Weights of a small GPT-style language model, trained from scratch on English Wikipedia: width 256.
Each number is 128 + 24 x the weight over the matrix's rms, rounded and kept within 0 to 255. Layers, rows and columns count from 0.

# layer 2 attention query, 256x256, rms 0.104, rows 141-146, columns 128-255
[[113 116 137 151 140 136 115 112 118 148 156 119 101 122 145 144 155  94 113 131 124 107 125 144 148 145 121 138 159 149 153 145 146 151 121 118 162 103 126 158 108 143 146 116 160 131 115 115 109 126 129 110 131 102  98 108 129 109 130 126 102 142  85 139 162 106 124 183 146  88 169 115 112 142  90 128 147 134 140 140 122 134 118 116 133 142  95 121 117 104 111 116 118 138  65 147 118  95 118 133 112 122 165 123 136 172 128 103 132  97 133 121 155 103 110 103 149 137 117 132  99 133  96 149 149  96 152 143]
 [114 132  87 152 122 179  94 112 145 139  91 115 103 126 115 114 153 135 105  81 120 133 159 124 183 138 133 110 139 135 124 139 157 100 115 141 150 114  80 124 160 110 108 119 107 129 106 126 129 109 158 106  55  98 150 110 148  77 120 127  99 102 112 184  96 128 122 133 134 173 129 128 183 156 143 146 140 118 134 154 114 142 144 104 113 133 138 107 110 107 139 100 155 146 108 118 114 106  92 121 108 139 124 152 111 139 102 149 161 117 137 157 112 140  90 158 142 121 137 163 130 198 140 133 144 137 172 112]
 [112 154  63 127 126 148 100 183 115 108 129 133  77 107 125 179 117 144 135 137 151 154 123 139 137  78 148 102 119  66 127 138 158  98  90 111 111 148 125 120 140 116 147 164  94 115 170 112 129 151 156 136  90  98 169 120 147 150 166  74 127 116  78 126  81 127 115 131  87 128 145 161 156 140  91 131 106 120  96 105 130 122  92  86 125  94 159 150 119  97 136 156 131 119 141 135 116 154 128 123 162 131 140 113 122 102 112 136 126 155  86 153 139 172 195 143 108 124 135 127 151 139 105 159 143 174 102 113]
 [125 122 137 148 119 123 139 176 111 141 145 161 165 143 119 113 115  80 161 141 138 120 162  98 161 110 132 146  95 103 137 124 114 128 135 129 114 142 128  71 150  97 152 102  99 144 139 149 167 137 123 132 183 150 134 114 135 181 109 167 147  92  97 117 148 127 172 120  95 130  98 133 113 112 127 111 132 115 111 145 101 144 125 150 139  98 122 130 125 100 177 151 133 101 124 126 110 111 148  96 134 113 112  84 156  91 137  98 157 127 102 149 136 130 173 132  83  79 130  95 140 125 150 181 103 124 124 126]
 [151 123 108 121 155 113 118 138 119 129  81  88 159 125 123 136 147 122  91 101 123 134 163 141  96 140 109 133 106 108 150 116 137 128 151 138  98 139 103 142 150 148 126 105 130 130  91  97 126 119 130 109 100  87 109 104 106 168 107 152  95 132 114 111 145 147 138 120 112 137  84 120 138 145 128 103 118 133 125 118 149 143 109 174 158  91 127 123 115 127 145 151 129 139  75 126 117 124 121  99 164 125 125 127 130 151 122 135 143 124 164 134 131 152 126 114 117 114 101 147 118 130 138 141 108 104 177 157]
 [120 118 134  93 110  86 112 145 118 141 144  84 140  98 139 161 158 161 174 147  41 101 122 121 135 111 158  82 115 123 106 136 137 141 124 129 116  86 106  85  88 159 116 161 148 132 192 147 149 128 138 148 140 173 121  96 105 102 112 128 149 113 110 128 113 143 148 111 161 158 101 113 116 164 170 156 140 106 115 181 126  89 159  84 132  81 103 143 158  55 153 124 114 136 112 144 133  92 146 123 149 134 135 149 162 132 123 106 142 145 107 168 104 135 156 143 157  78 127 134 139 152 138 103 162 132 104 119]]
# layer 2 attention key, 256x256, rms 0.107, rows 141-145, columns 128-255
[[117 134 151 135 116 123 116 126 119 155  99 126 142 134 144  97 134 117 157 154 124 147 154  96 130 170 160 143 114 113 151 130 130 138 152 132 114 154 127 103 133  76 106 133 141 141 166 158 135 172  96 150 146 141 144 108 110 116 137 155 125 139 140 122 139  98 143 133 101 129  85 110 125 103 118 131  79 103 101 119 166 164 117  94 101 142  94 138 112 131 139 104 153 129 155 139 123 152 125 120 161 112 109 140 106 109 115 117 171 183 101 140 126 153 109  93  85 126 130 138 156 103 169 164 139 124 121  96]
 [112 113 126  96 141 168 177 137 119 149 135 141 162 140 110 135  97 136 112 136 178 135 150 145 171 108 114 123 102 125 127 107 129 135 108  93 107  86 158 120 120 128 159 160 156 113 124 103 170 134 136 136 109 123  87 152 105 137 161 139 144 119 124 123 116 140 138 131 151 140 141 152  90  94 106 147 111 137 135 114 164  97 109 160  88 121 147 164 122 124  96 151 140 132 102 160 121 103 141 127 136 136 103 116 116  89  97 107  97 107  88 100 155 130 137 180 117 136 123  95 115 133 145 149 128 126 156 100]
 [111 125 147 131 119 141 194 135 134 119 173 131 132 102 151  51 112 129 131 139 147 128 126  92 175 164 104 144 149 160 130 119 148 105 175 125  89  93 111 137 169 149 113 158 125 148 151  84 151 134 156 117 126  95 115 125 118 126 149 147 157 130 107 136 153 129 118 131 121 110 110 167  92  67 150 178 121 119 142 143 108 152 100 103 115 105 152  99 134 122  82 150 107 107 144 169 141  88 107 111 139 157  86 107 137 143 122 136 122 131 152 109 124 157 134 140 112  73 114 119 118 143 160 187  91  98 140 105]
 [ 89 135 152 142 137 137 148  90  98 129 143 168 146 143 119 121 135 113 141 155 119 124 128 114 122 137 134 147 100 125 122 121 124 134 120 139 107  96 147 139 153 142 120 122 150 175 142 130 119 143 119 113 116 175 118 138 109  99 141 143 115 111 149  87 135  99 156 121 100 121  76 159 110  82  81 146  92 152 128 129 135 156 120 105  51 118 126  81 109 154 152 123 141 132  93 162 162 105 130 119 152 147  93 172 115  95 128 144 142 145 100 154 151 171 136 118  71 119 120 152 138 111 133 147 139 120 145 120]
 [114 153 114  77 161 116 111 116 107 127  87  58  93 128 121 165 114 144 137 103  96  88 112 143  51 122 100 127 130 168 151 180 125  98 136 135 106 110 165 135 113 151 138 138 158 114  75 137 138 107 175 134 129 108 110  77 142  95 105 147 139  90 153 131 158 164 111 159 130 152 185 113 135 154 177 106 125 122 103 137 140 179  95 153 170 153 128 131 108 132  93 181 102 133 120  95 105 131 113 146 118 129 160 121  94 192 150 154 150  98 146 127 148 105 113 121 154 146 152 113 126 154 135  56 104 171 121 124]]